config.toml
num_hidden_layers = 12
hidden_size = 640
num_attention_heads = 5
num_key_value_heads = 5
head_dim = 128
intermediate_size = 1920
vocab_size = 16384
hidden_act = "squared_relu"
norm = "rmsnorm"
norm_place = "pre"
norm_eps = 1e-05
positions = "rope"
rope_theta = 1000000.0
rope_fraction = 1.0
qk_norm = true
attn_scale = 0.114
bias = "none"
tie_word_embeddings = false
parallel_block = false
extras = ["capped logits"]
init = "uniform"
init_std_qkv = 0.0173
init_std_o = 0.0
init_std_up = 0.0173
init_std_down = 0.0
optimizer = "adamw"
learning_rate = 0.00108
lr_mult_up = 1.05
beta1 = 0.9
beta2 = 0.95
lr_head = 0.00594
warmup_steps = 369
schedule = "wsd"
decay_fraction = 1.0
decay_shape = "linear"
final_lr_fraction = 0.0
batch_tokens = 131072
max_seq_len = 2048
doc_mask = true
train_tokens = 477100000
max_steps = 3640
dataset = "wikipedia_en"
Each number is 500 + 40 x the weight over the matrix's rms, rounded and kept within 0 to 999. Layers, rows and columns count from 0. Numbers have three digits each.

# down: layer 6 MLP down (transposed), 1920x640, rms 0.0259, rows 1800-1842, columns 160-319
# up: layer 6 MLP up, 1920x640, rms 0.0335, rows 1801-1842, columns 160-319
down1800:463466530478536572528520542516474466517458485436495500433499495516567484498496492515520500576453468513462433538543496427555475557452527551539497474516487504458588426489459475470514478469503526483538515441515537578513549490521497533453535544531504564473505467460530470489500485512489511516480528520501446490476461469518506499481474499492518508435511536544497527539460490504527466484485528436468500498491512472478477477518405463509528442546469481510532568513563509503522565543413518
up1801:476441515528496475560448616444544567468506551516492449512530487548470533454547522515538463580500427450493486527521498528470499475471510445539488598511513535494463514546471423510545444559509501537482523468515567472486490486474446448524420501496435521504561442542562561504373555448534503474444477509492553530496485541443489547497458568542576507488517472516531531481532478467478466445447513474570501504450535543490477534427460420512468586488553485526586526501515447511512412538436515
down1801:525505514473466538508494600472463454493535542527525471436504440515518468484510483426573577531553466442456462528574476592547504556539473504537540494474520429507465548559508516490554569556487486553471475483584563534524510485511484595432524491366448523463516494540503501518519486548518515469491490544566519505606437554445479465526506537484388511452461533554509431499481467494505501499461487481489440409486447515559473480510521498598582547510560505537492599481411527535494499545478504
up1802:511525493541488480541484479452552517447543515546484439436464535531407522477575490448520535508512540522550474466520498518463547527553512518508463561479588512521454484479535497504504515487533528584554523495475469501523461472428472571527420517526522438468525478415489482484399544423509543527554523507455606537492486425486483436510490518548482535530518440579448533508493465517591499498573494470468488408568521523519598546444591401475538536444504485479518521503526493582493433567593559
down1802:633496486522472476546545534495531527511506533483545519527463533402413374473484515555474491539549505412472425428486440537502460430442538519533476557485467453499527483451497508442528588508542514494548546476475508585600488480503434492526502515484504559475612467502496496504536478455448557488448469523425512457549506428522416462463527521464451493498480475500499550441537510442457481530434507436526592486506511516522399473538445492541418571534451467522449517510513563442435530448470443
up1803:549442538470499462505451533440523473495571593565547502617410490564494527497551504524528570473576458485548545494506531413513498472563478514531548492492483440494574558550455558520521551508473533557486441459424491521555496533489496414521457412482503530489542480428465501471470520515492400503523498518463464562485532581501424478523530520551450496511544384560496491527500477496556492486430535486481480445510483495573470526515520393499527542487409516502497496490600494493513452499539547
down1803:474472524505537441471500552445464414540443526510544497477531299518472531536432442489500475498456466505421521569514493542453491536514462466474498466543494522450543467473509480524559480522566496493523539468473472524556629535539568508489462446475503555529536536489551550567522539560442529532455527417469528542505451566588540469524410475500472481484449606533418587474505530485596537488534438463516482541541543435428554468511485537540563510455540542502549559505424524502482480489452442
up1804:498466539508461513505499467434533510557384504484498484495546521476570530534421461487495551523480514503516563552486459437484561486474560456605581543557503537482522532518441410502510569527476483442454483482486493515545475445495496444554536508475448498496481556527417528443468492445532501505478438472481495436513493490502475496519514513516510481518494486479525490505509449495515496497508486511546518454440533535481506517520487551441500485498531578514555463511568520614500554521500484
down1804:422455506491524461456522521551478501496468464427511513455497477511488460518489555543550515426436510485527437454484467526493484418509459542505528476436514474503498491553451526515460545542512476442512551556522481467465448457467500488426442498488479592480511525570532486483496508497530607481559559544372535490505501548497405411510574581504527472498563449530506509449528462468528543506491473514482503505485466546507416473566515472523579444539473503367440510470527510512519555457472524
up1805:540568483500481467478450622421502504445482491484458524459490535466463511496544541524477541484482475475510547482497528458577485519509542532500522577385576489432503524428523466581536549454461483519514451541422409506419452445423429516422506543570524484476498502500431460558490459431510520472466516507480520539574467583512534482550434447506534508508423520526468510464449468516543476507491527442468511519479554489546534518431581518528529551437476451532532514534504532514524395529463528
down1805:555513434481495496472462588586457497429474401443430591532539476499510435527444450510511588530440498541471495383467554538444502532556483472542485472512458491459543471518457452503484554481507472447590477535402463452428489548525463468478466557486510509490418510495465519623498396534630490555409484506509515539520497547471446524544526405523548458522535546464513487490482449491604473610565508601513474511484506510501421557487582537511490465472545449487507492470502501418532472486490453
up1806:488439507542551460461494499488451520505452494478511501541483560518498510492468512523486478489461511506522502490514544508555504487579530413485477535456582560479480544489485488540575474489412458550458483440532443449488529396504451489464502542547436492581476508505516573514497527452532477497520488429484527451467476452456408513480473545477455477503441505527446489502428445520529486558523492461502512408535482550499520540512525501508410483456517513516537418471449520603405454463550448
down1806:556608492568436480465538476563519567486479514524441469529519584547565508491503527474533543540512473503489576556488548530566446543479545467550513514487468511520564526483491539505523492415553577484509468454505474480514527501490460492458520501409460539526513439517410598524515496535424555470456563490496462428455417517474555522544519477528560530488489562503463442449484546502568462466501529477458508487507539580543484433563532533545418485540428576502517459501495510480539491499454518
up1807:492524538552566460489523506483530535496498525464541543491497504558433539497497625498509460483494457480556551552552532479499481398485510455470540482484576510510476540468517536507509547499450514521511478506452491505481461382476471490494459510573488563545452513523524535507435481456597400451495521487511516547581482503492491494492420493447464532510539516586527464480428496452564501462555548563515529412480459514421454529520491455461491557489512503499470509566561535531518452469558470
down1807:503462527426516523495522480552487535557551492532499554491495482464496530456434482570448488486543532546479511561426477502462419537533422502394475461573497448544523551446483573476489458512414469460512513517439495423462477577595535551465416512540466498525464529485512542470491476518496528521434510526445492424425582499537558478460470461538446502505454515394517521498482546491581593521548481588531496537545505374521461504511473469490475546531453520446482548519514509463583554464491492
up1808:534469590444496435523473520477509521520455554525496493478517489503489504473577487561548608528512528542441521518514406464508500508511453507435536476485518493526442492499491463485465518451459537569522427488496521500551436507537581455482561530590501510476606502462519456513480550494556485453491481451437470461541471455553595574508544397523503488518435451506489511345531433574519500534468490480511458522571434494550501477505507486496484542466469570323456456487454562510477560471478576
down1808:460488548500553530544509530372541548420475519513503562445484546568454490509460518436450510500446465579483483527537542616484462470539455506457547457494475485518483512497541536567552479535494522552554517439513492552471484523476507488545479484517516459542560503545512437485504469512509436463490591509477479501519488493500489489454517519522549490552436435539535456524517506460513530483477572570545497473511527486546500509489473460544419458443540483508490539493487507570430521496486468
up1809:487454565512509448443473534525494535463518562461439409507562500496550464543454526527489565481489516459539508571472489455545484408442460532485460508534532440452469534571503532536455519511557569554492564488486448528520388409527492506503450563543549456454502602477476466531521533474560511563448566505470607498512512532518446430502482519452581501551519436490497528459504502545571482428489465564544419521391520541467473471543508491471474568492530528458500487519414560548548509557515512
down1809:362422449440476542473501474481510485505607554488530446540541413480420463535532489446527505476594518490522593493540562540502496529525495467516522459480564537468503456520486526432504530552526507519540465523439506454436506476496497500551446467514434501490466567553457494462477493530494564465524494551523467506526562414495444411433551458499476501486528479404413511471549553496489422576495482509549575479471524489494508522487442444503486477457483575536526483449580582562487420447471514
up1810:528515489551426513522510530491505470503497587490565477466513541501479488581457467443481593444475481556560504471501519539554521477447511422467421488516496495448481573474544476492514492488479558493531479457487535507494430538525495547505515509523509546549502472491425479534457519449505500486550456468466507487552435499491537522511476538501486503542509494555443496501476533539447407468437516493491479555477539510546494482520476508421479543444522478440556473484489468512472522449474480
down1810:516482573513515531544462476531480530565500464512410532452496517555545531431512546562504454492434440465476521556446573502474430485580458520441459493518522504571456429482475450460500456583488523509485444495519500470493482499494498535484515500475493503440513441510538552536450553458497502535521494534508475487448500490511482471529514518516527503477500504577496466474532548481484615530484534514468494505500393537530544538465523473596521536535495495492524543473502456522481483508546503
up1811:485471510514468559453533534555475487553530490506541487478512465532420480517547540452538467511498527485510534489524517479500464485519470424519489495454484527526488496524597520508487518512449479491541512532485460550510473490481561490477486482511415436523556485422513547524424551507524433554518513486562475545543492442533510499481469545504505475480468504502478498423476455496502535458486503530517475520519487491439528532505501467521448486519515514503517566536534467576526436447473510
down1811:526513501512444505440527470480478502529514535523482472438464384515478504492483470507446465544505486517535501503527473486544481508490502453494533503451532544513505568498510464509545501513460437586527541481514538538518530523482456492496522500505530521490509539421485513507462481509419513472514535485504504510525472480498476524459544517490517524455550447514548533471445473486489546453531418529520435467545520500448456540577453599516496536467423506525523539468433560437484464482513527
up1812:521533508552508533572531487548454430457477484485486450509442489464546460497467536495531504460501455504569483464492553432454502508486491491447488495541441440449533499548555507514450495610456527539499484527494416568472519481533411501517507465491483473441562531536511524529498456492540504491471512469508538427518460553523470539453487474440476433605492509521426519538428485570509538527504509545532538548521541540561528501501493431504443475526550422527554582514552465595480435497520505
down1812:504495487487492533488562513541568500470513454524525505435513550487570501545541541541445501444447502541492540518436493500464408487515443477536467413416494537492523461492364494455519495448513493497495527513516477493451506517572506453532484556471461473440546465474498465486588448497523467415530539489468545428545492475516515501467513462463463515490501515455557493546488471476448492474506483520417634520490503493440548488530460512541532470481528492511444525554494512565458395522539489
up1813:488538569546537460478504539503469458566459508489564438542497508541521499505501545504494506512506418521462521460535552522562531540522495463548499469464571449457542554434467456504524524603466571526536557518487547503522452502452487446422581491455485524487469514505518541496510420508554506450515490566487476508519508545522522477493485520467496455526502518504471492513525506544509517505495571509551529492527573587539520460510500445514502446452490483481550469529462524496545523493469480
down1813:466531460467469530447494498542508595521477469492444469568513375447594528531540558462462497506471486484499492463458535446486566505495495510555474496512541524488471488487547458499501462490491559541527533441494548488465502524475485547531448540501479566438486439515562479475526496463532541487488479516495471559542464533570547483447493510505523486484460517493481478502450478540419504487488536499507518456526489581476464529524503536515484504575522518475563508518465457445424520570575423
up1814:521512505462480532515523483488506451498471541484479434545528497530454507489505523478513479453457479489556510515477488452474515457497446542526487515475574502564446491463505435486489512490548489533537520453525514429528533556485496521442493504495542470494515501482452466489532501467499468536527522473518520470506478496552457473467523508487474511442525461492478533465499500542491499436490551490534476526463521453478538466551483438479523537470482447478532514583507449459519512467496451
down1814:475518489472477498496517524518558528535520452497466469497461475475499501544517505544467507464528521488529510511491505490517531499486524470445495502451443503457481505547434541434413532522488496557440439512509514538535478480504432483513508524530465525478518480509523466501486534506482559461501562477455517553515427536455489530535492526459526512500488474552532497516505496479526462509485449516504482539496470524557478516483484527504466476523498508474463495465481489484494566483474510
up1815:517502522474427490500519464499506511512509543460480452550444510544458519541492420501540548479517467566589498546515508528473479527534476501492428504469568442504535484485534570523592452538509459490439522530456504493507518399445535497436496477483484519484458482542520531493525476488524514517514531471508429484493478578473474496467529521500477503531481451537523478505507534471625496416510534525527518486503529423540514556466519476448530474528513497522479522550441495492533535474485523
down1815:450459545547546493481472585498529523592525506477440578483485465536515489567540618528453491568481530525509512495489503501516523515472526459498477504565450444488455440493518540461511498528558475473522492520466470443518497534508470437474478535569472485399575526468543520481509434450487495524599558585471534481511497424486468474515478468541548458476481522533519502462471511516458531591464455554518531538544506525443472426510465506560486514480539495507540436491532519532490503525520464
up1816:512432521489499523498501521485526534521502514493463503512549515471458495534450543532538484470453533514566511473489445451538470453428521455370488502545374446485545463484527540502548536573489455500515480464512501476447506434462478517424536484506421492540544477442483538527505484429573572503564452497459477503479494555555439529480473575555472474476502473556512561494507488505492468488516542514489447446537487470541531525546464428432487540495476543494488484451523534504496441537485448
down1816:493453495449536543501489507477532495559474478533506542509600478473513449515496520486425499530548509482513434530437525516493508499464484535518497514441485497437514461464453496539436465498438538551509484526486528543506522478551466492508438518567432505511482564464473521465474448475616463472492410557475503468497518484411507508447480548477464421536461561446492484547535510447516454477539514572499497522514424568521527484491450496527492514444488470464516441582444469469531449443569460
up1817:547529487567495429526521452472490543469509560502513425578514523509535565503523501542502533560553465500501506584491448411492568470472463457551470540485522422418583498515543558576534491533501446497468481477427483536499415445538437452460548511616493480421596460518538499407463469503453485482514434526423526545440500554554514402481533517439526486560473443515549430484478612439547439468496477525474534507496512518524519526534556419499540489500492615484472551546504490524494471494433585
down1817:502438556514409545479516426540500500431428484494524502525515526508510523528440453508419553579525473491496508465520507529511562402470469420360442588472491498479543520542398533535503452548495382426440476468457512436485473493527514559383455585508524489500471461460493526471486640486492503516524518521539479518529509526514576519539511535515542474502421493577510521533548505513501450475499483471506549487473491480524438471565534524485489439463521467400450549513430505486460513464432478
up1818:520425592527450438500506537431542443391461516502556432477536474553497519446545485533514502450518511482543499511482458510488503555501489464502540558468533484551503482483480548433502490500519503524519508504524457523508528467510534510531517464487457508517554535515487510508406455469505535547487513508517519432465477493462501418500486626450442415524434468526592573476521523478502547509404485408505433444439524572495522577472472459531532529508498442536586507439487505494570471475479493
down1818:557548565504520522458459524513482517454546561449502472499470462566554498430562575484502542541461489415531514447433453522500467519520592521523458457523468436511503474606534543486484473572449520487454459526515450447541429479545540465467506512570434493504493541475562472494489488477506567532522444515494515483559458530545466474478500562535505443455508469438568501453475523508444476549527515493540589419544525509489447480456569460490506528523449517575422519520491510564473502519591505
up1819:520505461516482463492509525522518511494458555509528433483528482510430471508451535424525585536439551591513488530481555465545523488468416504492444556493462460498507560497527548548576519456541495592482425538511461477527491457532452500482566547589500496478581454408517502466507471488540479485484478459516459494510496492494517382476447519528543471483518422510472516479466510446510505503445456512567500550474521554489509536482490473541457603587442519457568524503467460465526483449555480
down1819:475507482480517495482462496464507474528463476518437568545482462441538468501481450489533471525418538494460476511469515491523512479489497559441548514475505503528506524488470501538525504475518553517564536516380509506445543549460437481471534481477404515539519526570493514466474550423571477446554528495588566466496520544464468482501381508559549532437598526490540534538549503532517546511472488504399488476493396536559501534537499472465507511401514536575475478542521511415519488541525498
up1820:528475566543514460458518473435548529457466491538498581496485529511560523446480489506522552563504484495402583507543580564522513525518503488519474573482503492428513532465510475511486499475432504504563450539493517554477488499471505623428450505512461571515560527486518486613523468520479470485480455515463557490494449567529579492489520441435549498461540407504463510514459431500473482490479497498561514421537470440527515532557489494354502527430421487501549446465496453501515515509505491
down1820:489499516482540445479510480484490540471519408474512485506445491512480544509476586547485527516531482488559450428505460426399507486557554563484488482503495464548408504446491512534534529537474525452483497494515500474458477523494413509477492493534492582483481517526531517496439489519497498538499487502509527470533449501486428491463481494486527581480485534544552481476501505487534494521493365523490494491496466493560452536506428477548461471476433453521523511554481511552517451496389508
up1821:525542545494503549494521513496516529461508530446561521481580509514492473511480528461622555503497486562583590474515521520492455455461475488495507506460508477489493497425473457519541448523498467498482570462462494519525509482516507514538519486528476433550484485513495447448554496507490509557467438505495494541515456487483532481524528534470429496447433478554546515465517519482491505463493540468600536497519466475417542509467589497441495544538521469503487532465530492494449455453544546
down1821:455518556481508500469481535405485533579537418465492467482530538485505497507563516564453538421495575439538569539505549458405523532502548466525513530541482497532505533537499455489476414501514496497548493480468514496466486454491509499490567473520511500519476526543454442458430558499459569444565511548439514518559485563519518508497443528437546451430496493523421518523442486504498531535500469478524549467535515506574466509551540498531521548489491440531551503580498552545526476484532520
up1822:443496492528511454439520549479554506411474524534463488450541547485497422523545609507498566567511479454439529563484487549489490508519469478426558575496598510484517522488520543572537506437466511556603525427451441520439499527406467465537521544448481436487479487461441456527455501468536471489501503543499553504571459534441549528407496544511453462531545525497488493500476487509514526544490451449516472456527474565465447478454479485494435546481479466551515507557474490530453536533514535
down1822:419550546555532507493556454557541567428475466527465478478509465526538468478501572561454467458513501472546527408464478470488483531549483589457572511545432486544406408530504531564608556434526510460486459527464538466441473493506505428535455533460504509470580485518554507509443543491553452552493604571449454480476495493540472443412553450495450487554500492572460482528489509487528491493461421518545572494555509459506449465536560520487451487532560539439454444496415558558474530575515551
up1823:498462495524460427577551501502526530479507518527445453524421497509469538525485551528528525580503451488508518609558457476456499426526472546449453523469549445466485489516546487510514528536534476548460543514464545482491541512517552445492476487447499544492478537467477467497470450432537549501506513531386504461480464569525460471517535493448500531544515410503549511441534490531470485423447449515521454528496538515529504510539483458501532569481509427479548466508498397559488514533376536
down1823:530475504459547512516586387467556535478461429505498536474561515539501496524507441483540513490493456510472455526447458437512457512540489514465584513527514510540488519567513480488527504558513451466519557426500581488500525437476472485494507528530546516526499485524380536507527512508475531471486530455446522505579497519474482504554488456495490521505522571422550512549544545390452468477505499504468508526518417505590467566485504467500486457564503534592434440548493518458495468480573493
up1824:497479586539511461501472502496535435482479490490559597529503554489515567442550485476488528470466516512555511560490521454492523500503462592490426529475483471486449510510506507531546536492467517463538494522474482454480445508501505528484500538611478465486511445525561513445474525408636463492504500410469555510496479507507504491441502461514493511494455477549479533489434461482466515556449491474548489526522538508460503478508553465591571525506437504473496472514495474504556531511460489
down1824:517526469460472484562498550515498497467563486479593466488530529493468458467550478504468499467490577509464511467520454533567485447513473460503471564572515456527453552450540462575497464453523524513519565434510560479472498487473489476533528478546424497495474505424541486544496493483496487508483476611480463521534519521416513522547543617555452475512468477476535495426479497547443512476528485456576500480483526540494478478534469512455470467471597481448488482511519502519487441556480529
up1825:536555538554494448509539522500469490469518547478515486503565514469490468469540542492540552570466473541554467526537471536484525474503490514556489529506504479507490499422392552511475470522438497492526508489436515510464489482469575464506467433534491484473494511486495514436504524528573463568498433472483545513566496528498523450513519523497570511524519477506509447500486409436498520486491458449470498380524464529439459487490412551503531630553467503431441519447548499505546514438494497
down1825:583465483483491511554526554478432510493525514471553558514528468535484497494478498495477484578402498537422538481511470548447501498503457510441529519461445455557502524470594538554525475459496483551457539496494478463503505493481517493466471514486496471450553546504486484604488467548409599463529561498461460382488461457508508483503464530496435557489473488479470503559485455526528538559507497479469518521547457512508587491475505481553471557555444500475440534440499431526540522512518478
up1826:420535530481412462570450490529541508511555515528470447498469521514496489536454441469517523419518505478501552505510503437540521520421494535470482517484473505475562482466621561576542411518501541507486499452463448523515495502455444463554443464533512526435498528463509595514533514447509497510508497497491474483520507450499556478424468559557568510545540415485517528513538537514476507488441508468481429514541471468466543575494471491395524473541479517503462500486503561509494454439483552
down1826:423523514509561511488487529513426544495568479473497528480508453560524491461515544498530522495450543437489486441480517530551478461517582503534506607485536497542507510428518494452530554438504510494513483543510496542499431506442488461574501610505511454556548494497539470462510491527495450521447478490505499498540540462445503503497471496522435459489486503486513530457451478517564430466557512525493469492529528529498517450541500479464512521479444467484494482515506489545504447553448548
up1827:450532491488558448574516583480500475440570466470519506575413550447522517498485515489486568574422452567575489592485457467501607513453497538509503512480495412526470463463568502525576434562463490510483540503502528534485458492483591543543492449520542453480481462500521509513460400487457475530481497515423567384553463503536503449533492542430482469544457493569607503420482479437572469504524471500548428460609489491473504470471551490452435500453519525433580573514505513522524505477464551
down1827:567597472481467508518565508463522461470483400540420472553438497451460510408438470535542469446506525471471478473463474402487501426581488478469486619545492514500452530493404441468538501550478518586427553506525457494414417560462468428521423519449467428537430472450468554484512467493515515411527443521551527437573452466517474510468559555465531497451480517550501564504504432553575493499519446511476487563525470558529516487513579487553480494490468487568457534458417459445522508485495555
up1828:524463458524485426471484536445478510482542504457475484493497552597470544477524537522479468527488531523504533528465464485461560475425497462494496551485428480541527555398517486514466494488452470548549527526487564511552458528503447469537508483506482484529457501451492480498490507447499531522514461503506511489512467518487486483499507557570501515451502482547469454471472517537541487408450504472555488510495499525501538482414515419447527515504507491521512469513596461459404516478476546
down1828:504566542405505505474431465522518400460423484509505440560548431505523552516502583484557488434550438484460477449550513554537441533522548502495573543487473473525498551568508527538522555506508550463484477456491498503482499531483513508473487478510501530533471472513555528532520540450530495523497554530488515523496490546502503516462484485517487469523527472551544525532500581552483479502457551497520546518520482491467513538539504537502575493546518555566452583461427493529456528442581569
up1829:523525533517488488463558510434502608511479517469541480440544476486494502506495535472503518457442497464515506473556484515470496477484483468521483520454478469553478569491461488458517502459458534503471515445516517475468519484474509570494455543511510448576452486414466541500509522483494456585491523503446550520525490479474487532441493499428455496452468479504523499453494451535561476492510499506540534492436512467450494469533460478410525534514486507505512497567518500511541542424518467
down1829:512566490432451487513484455480555482487605460529512564431442498478443496524513484557543493452496518425510537506476452466485534505491423494566527457467500491512495455544506488526501523549503467482473518466452538523496544529531500455557502503559478486460555475482478460501499537469489452495543508475475455449518494499476485383515515540506488489492506519521522457470543516483425501551481504534466445529456470475487449583522498557527501515514513477487529466515533553497572512489505475
up1830:506522494518517469521520594535538534532524506545537479507485556471501485463468515489491544543553501542519501486533427471542492422375461520526507505474472494458514493387543519554517437515503494497526495500501484532469472470483547545507516514480486460488519422499474507479510504491507517508570469454428533513489502534476530473495554559495462500470484496494550466452504599458558532483465530478516470530556544583493496449488461475501524575541511455507556523516479495489517530511546579
down1830:518506576521407494579490501522475509530395513499473488505554491514474514536498554449495527473522436450518530452512523533498514494501486572482428497522512465434489468507468515534511542479557546528505460507481535488577518486552518589499497458509503521591483536500540456463507498519538468514526528506535516550544450586514411488511532479484499548467527525495489465450415509526538471503494538472519504475520554532565453503498540474492496511518511513458460506408504492587549583518467490
up1831:522459485511539492487501492478495510569504513529563546476548517472463486489476513507503468445433490478497480564462455508511455435462458517565448494492550555465412517499505517546485518509474501605466545526542540529449495524547502569530528471530522558456597506454430442518495452513491529546466471494500517473518490455513450423564481480498596473502471459611511474451443487578466492456498566514447483535442531444480512520506516512479477547482490517400568482504521488518554463591584525
down1831:512599533538472561557528449474509532506450521473485505485490517523499507457518445493526553494448566487463482496472505402460479390474594540481495605533547519479465572484460610436541408557437579466584490564512544516473502463492468458492529460537539512537527458413589519482512481529522522472457552419534505541523505523469434480446457532446411440539515480484454487587507463430505595543515492488464479502489456499521447549475567500465507522484577444494478566450532515525463473395529485
up1832:519482566489534508492455539454515544456456445524552485445556482544472531528569548562496514480514500518493460500584527470477581471485457492521413468521501504491476548482543528441484522437520458484571496389497479471499497542538559559531570500558483554539568482497475466499510465502532454472571484415502538535526444510534565496503511442491587443452472526519509468494471472513474536467495572493478529500541531500522453546517451472529482530464452551488498448466523529528576473497515464
down1832:503523484539521536526500467508520535506498469492514441487468505446534497508490496565466484489500572515526465491561437481540508467480613474514546564452508425451501479509499469531501444544441445455512459513419507469503454485491459449443410548458454477499426459462570524431503491493467533438488483532552472513484486533459478569530494531521507480530505570486582491524577509544571528422505515474481484543532441442530486511485543518497505507486493444528484480477482536486491441479494533
up1833:525469495505496502505499530422508502517483582547545541481516524466547487557460442460514513481449525505477521479492479484525490415421570429479492488450479493478461534488537498549500428537516477495510485459499521462513452498456533465535455539523503435473506412462482507464507522457467516484546520445484524493534493538490485567447491513498530475429476479453473562487546497531498564517472550495536556462488508576522504496488515481491513510463531513482512507546502473469456438475493541
down1833:509537489464453475439480464578558536474512458494506479513526476542434507437526558508511562505513472522510517512490510523502495536527462554502449511549505488512509491521493532477498521451508490526485502573507466499487490536546547488487525452523457564498535517511552460523491481508521489531462528537484532499514524480490495455582541501509485539494502474556572467481447487529478445526503476530476518490481497432513504554547592500507435499528514492527533473473479483555500497529483459
up1834:518521549497465451504488440429546555494501478562498442550538505503530507457488527469508553534468580580536500473594445525512487459434467445498498466457525492511442548486518432509545507512500532530481504516508527566520454474425484446500424517571531524421532484435504508410523486447485500587556507524502506532510502470468524505548489532488515514535500467506455553475535542489517551513464520512508473480548487523466492594548511504469474495464464564527465476531484493560464486450571498
down1834:561528483585584489512528484454566561431449554467474453504536529486468471537548486554475536415490446525508475510463536515453490489495520551432496516474554557506436492462482540509463488488475420578522483564454538523522455473449502513519557543499485445480526478500514573559551536526444493461546511502473521509546487469572471520504508523545484492581534552550574546496505549483493543569537489522489507562570555493516479532481504572414468505489553508493435471510536549550434412531538481
up1835:595564487477450550493457511516451534455536517521550484482490499499478548483551570503522504546463506486513514521479461530527501490536498502457485554529502493493518546536528498539486517543493536521512431530500547564596484527531437489497462495590444452462474525486591474546469486460567499586476543556429484499469481488520439468496507586504498476499538494507510492344504476482517527530459525557504530499510446436500583493566541523538437511537494481579536506571495435501530474457474557
down1835:424479495436514436548528529501474514600408488522489417456448486488494496486484453532583541482491440437476450458387542508444525471546519511523531545508516539518470541559494488497553541551501503567543509507498511513528505481480473548506531456500462465522468525470558562501464512474497545444396484498521458501507498562506515484520485556581493477511507505566552505519486514391479481549540433579388534431469501481542420426511493503516557516520477500507505481500454537484581450489568500
up1836:562470575550490448494570533499598487427421469480583483464493492510540528482473501448503524436566424492436480493515515538516580595557496443528490565472495508468502501512461515473553501460483487532533546456480482511463502504481507571491541540545481509495526520473459523561522528480538498522526522497459497526515455548532493441536488494506480487513519527556417478487443430483506493513471505461558525474509501484593541547437483519485528516443445498456523504498499450529486532540497501
down1836:540549479519436558473510476501467539548532506471490443500524517536515533485503442490489505564441513549574461491444557504514475554486477546523501529505527557516507514468495491534548498507455495454561483477552476497481476478514484544557489430513543562538537503542538437496416507437537469502475449418511528499531467521559569576538537550578464496474483453455469493492500552486505521509470486532504463478551543513506550451568440497528474523530552537470530497430522504470455491493477538
up1837:579480445493436498513586521516498483452501480504496479504519525506433436530456514448514555554514504508472516467512542548474505502492467506555522520562480506509502510435491512571582517401428438513490436488394503540486508550486458517526596521456530538463451458464482521502423521496488471531528444478477547534579460518430490512537510498548488461521504561467542500455434527530531524474522471524507440511522498519530497473417564501513445517479533529554497523482477530504431580502523601
down1837:481468508431502510478487463541489478504480515471506535586534572546526510494477480441511502522477488467433465528484527515517510453560465520504462569486575473547563503491482476443542474422486498570508473482473433493477510508478510480478536575548534519417552467523541556406469446534477535527558526529459540487498473507495482558574474442626492524483547457441448482460559528542485463462496477483469488492539494498520503487512532478512476466497446497445456468471592574472492491519479486
up1838:499537509551599459523428577519504534495565533497581539455468533505462533505435461497563490513501489504506464510526443527464516475494504528533529564496525541515513484528573497475561439453443495482546436514438503497508506484498521521548511445443526495539531466498511485428481477512495541461500431467463509483497491503505503505498552511527541464514475398460533590516505530464518531484508518471502450511486492477535610514534590419528448548435466490480484504587501457481434528429522491
down1838:501524544484526488483573536394520496507492438472558466455505567442529516469496480536565522545510504541579466575523511474517534517451546495456461466536501512504551423561443517484559531436456609445512497473482482427525557473557468484501435531506530474585465452559493488493488506524521535521493438443503489527512513489506542458472545553399498534485475501410485544481539498481454459490568491501501524495474529505533495459531464536527466492435462495532504494503511451422447477567512505
up1839:529570543581500427565490518540526485427564538580453457561494492528464524510591564511519456556516448500506551476484493443560484512438416516493487509449546470453501507463494465538504473569558498530489593484459495515488521484463584462466477532508502503454529498466467502471513447509530506539494526481482531492503503502484465441498540544539473454511552445517459461482525489487481513479464518518527523522515478553463488520456507477438497471482509538515473494461523476461515503495516576
down1839:513481517476487481483522540488504520521485480490541557488494234494557510519501447486481522478490482480473493524511496552524518526565490491556524554529493545502522463554480521550535541503473566505522488553494516488513475480507457503501503499552460522481470504534502495519513544528479489554469475434550455496548466521523525511479523486497533538530482497506591483537521493505516546517494513537487484514490519492445487487497507539518546508475499506454514511508460493502475556529506483
up1840:556522522544515433477413561512551490482538578507508506505507491516469442467527515459479610541435494521508466457475576484448480450466523452479464481525523447493536428464493544473554487542483524553482470492480481580526454532565420505496547449574495539516496505462560460524483503452549557462538584476397603560527457554465450435492492493552503489478511501527492620482460506406519497476456494536556473502490501469485502469514496486490443489552492571536501518542490489568496483409547522
down1840:476521489474553575519484583568568568496506490537514417529512475508480448464479520440490495492505461571377461522508442502462451441502513480492504454515496530477558573494508506426542504546493538458510526477486492450411514519490482451484529421566587425511500509590549561493482514585508555502495463496583597526463491531499496498515449515474423611485533495461532509441593467527487475546514510492513442531471536500463485547478455426486618508520437436508431487494563524476478429455554587
up1841:547531544555452508478534554499504511428533447547470475524484482504505539550473532486471519543519445560518494532487497489506527485489479443461387472475488471460505524420453536466548540485516493498441501495484472434494527512460519492493456520499461494513461514515466558488477441569534497456462481487559519485488505555571475461530454561434493521487433450518539548462458541457478506495434504479488551504506411492472463525560424538469516520502500543513578581504491407520464493509468529
down1841:477427515537545620444509498485460518490442504501452503539525423463570527583488504409449532499530437490483536496465492499542451553516508558532492509467432475470545537483476480459479495445494547524510497432409453500523503506480470437515499471555544481539510490483501473495449515483436555524490500492514471494473468494457458537527470464478502486431470452567547511462515491500489510542483552532537529484521464558484492491519559426504509480484495432512456555522546392472501487456483488
up1842:514541462521562425488467533531504446546498478527565494498473477505409528506510537549579549531467470604536545558482479467554569527527431513468447499490578525523514517483549532516581467465490498513389518447459440526475501549488511547478490523498544442521496458448439521476501487493513566476494472408508482544448445550471502498455571571465527427522408470576479447494459525518461436511538524495482567498492490508418533519554539469478485461465445535500515484563444516532506510470490484
down1842:440502457494434468444519505519533545574478442527477533561500373482500438414461525493383477497488549511466509456479526474500486495551480494505500494471496553480528508505482482508444535499477558474517538504456496555491528487571530501535510567565553484453432543577575480525437526543540519545465485541499527548525478480476528499509463542520477495541555522490495507513520481492460463523554444508468485582465463534500487566436533552542517494517515469533519476483501473450542527526504551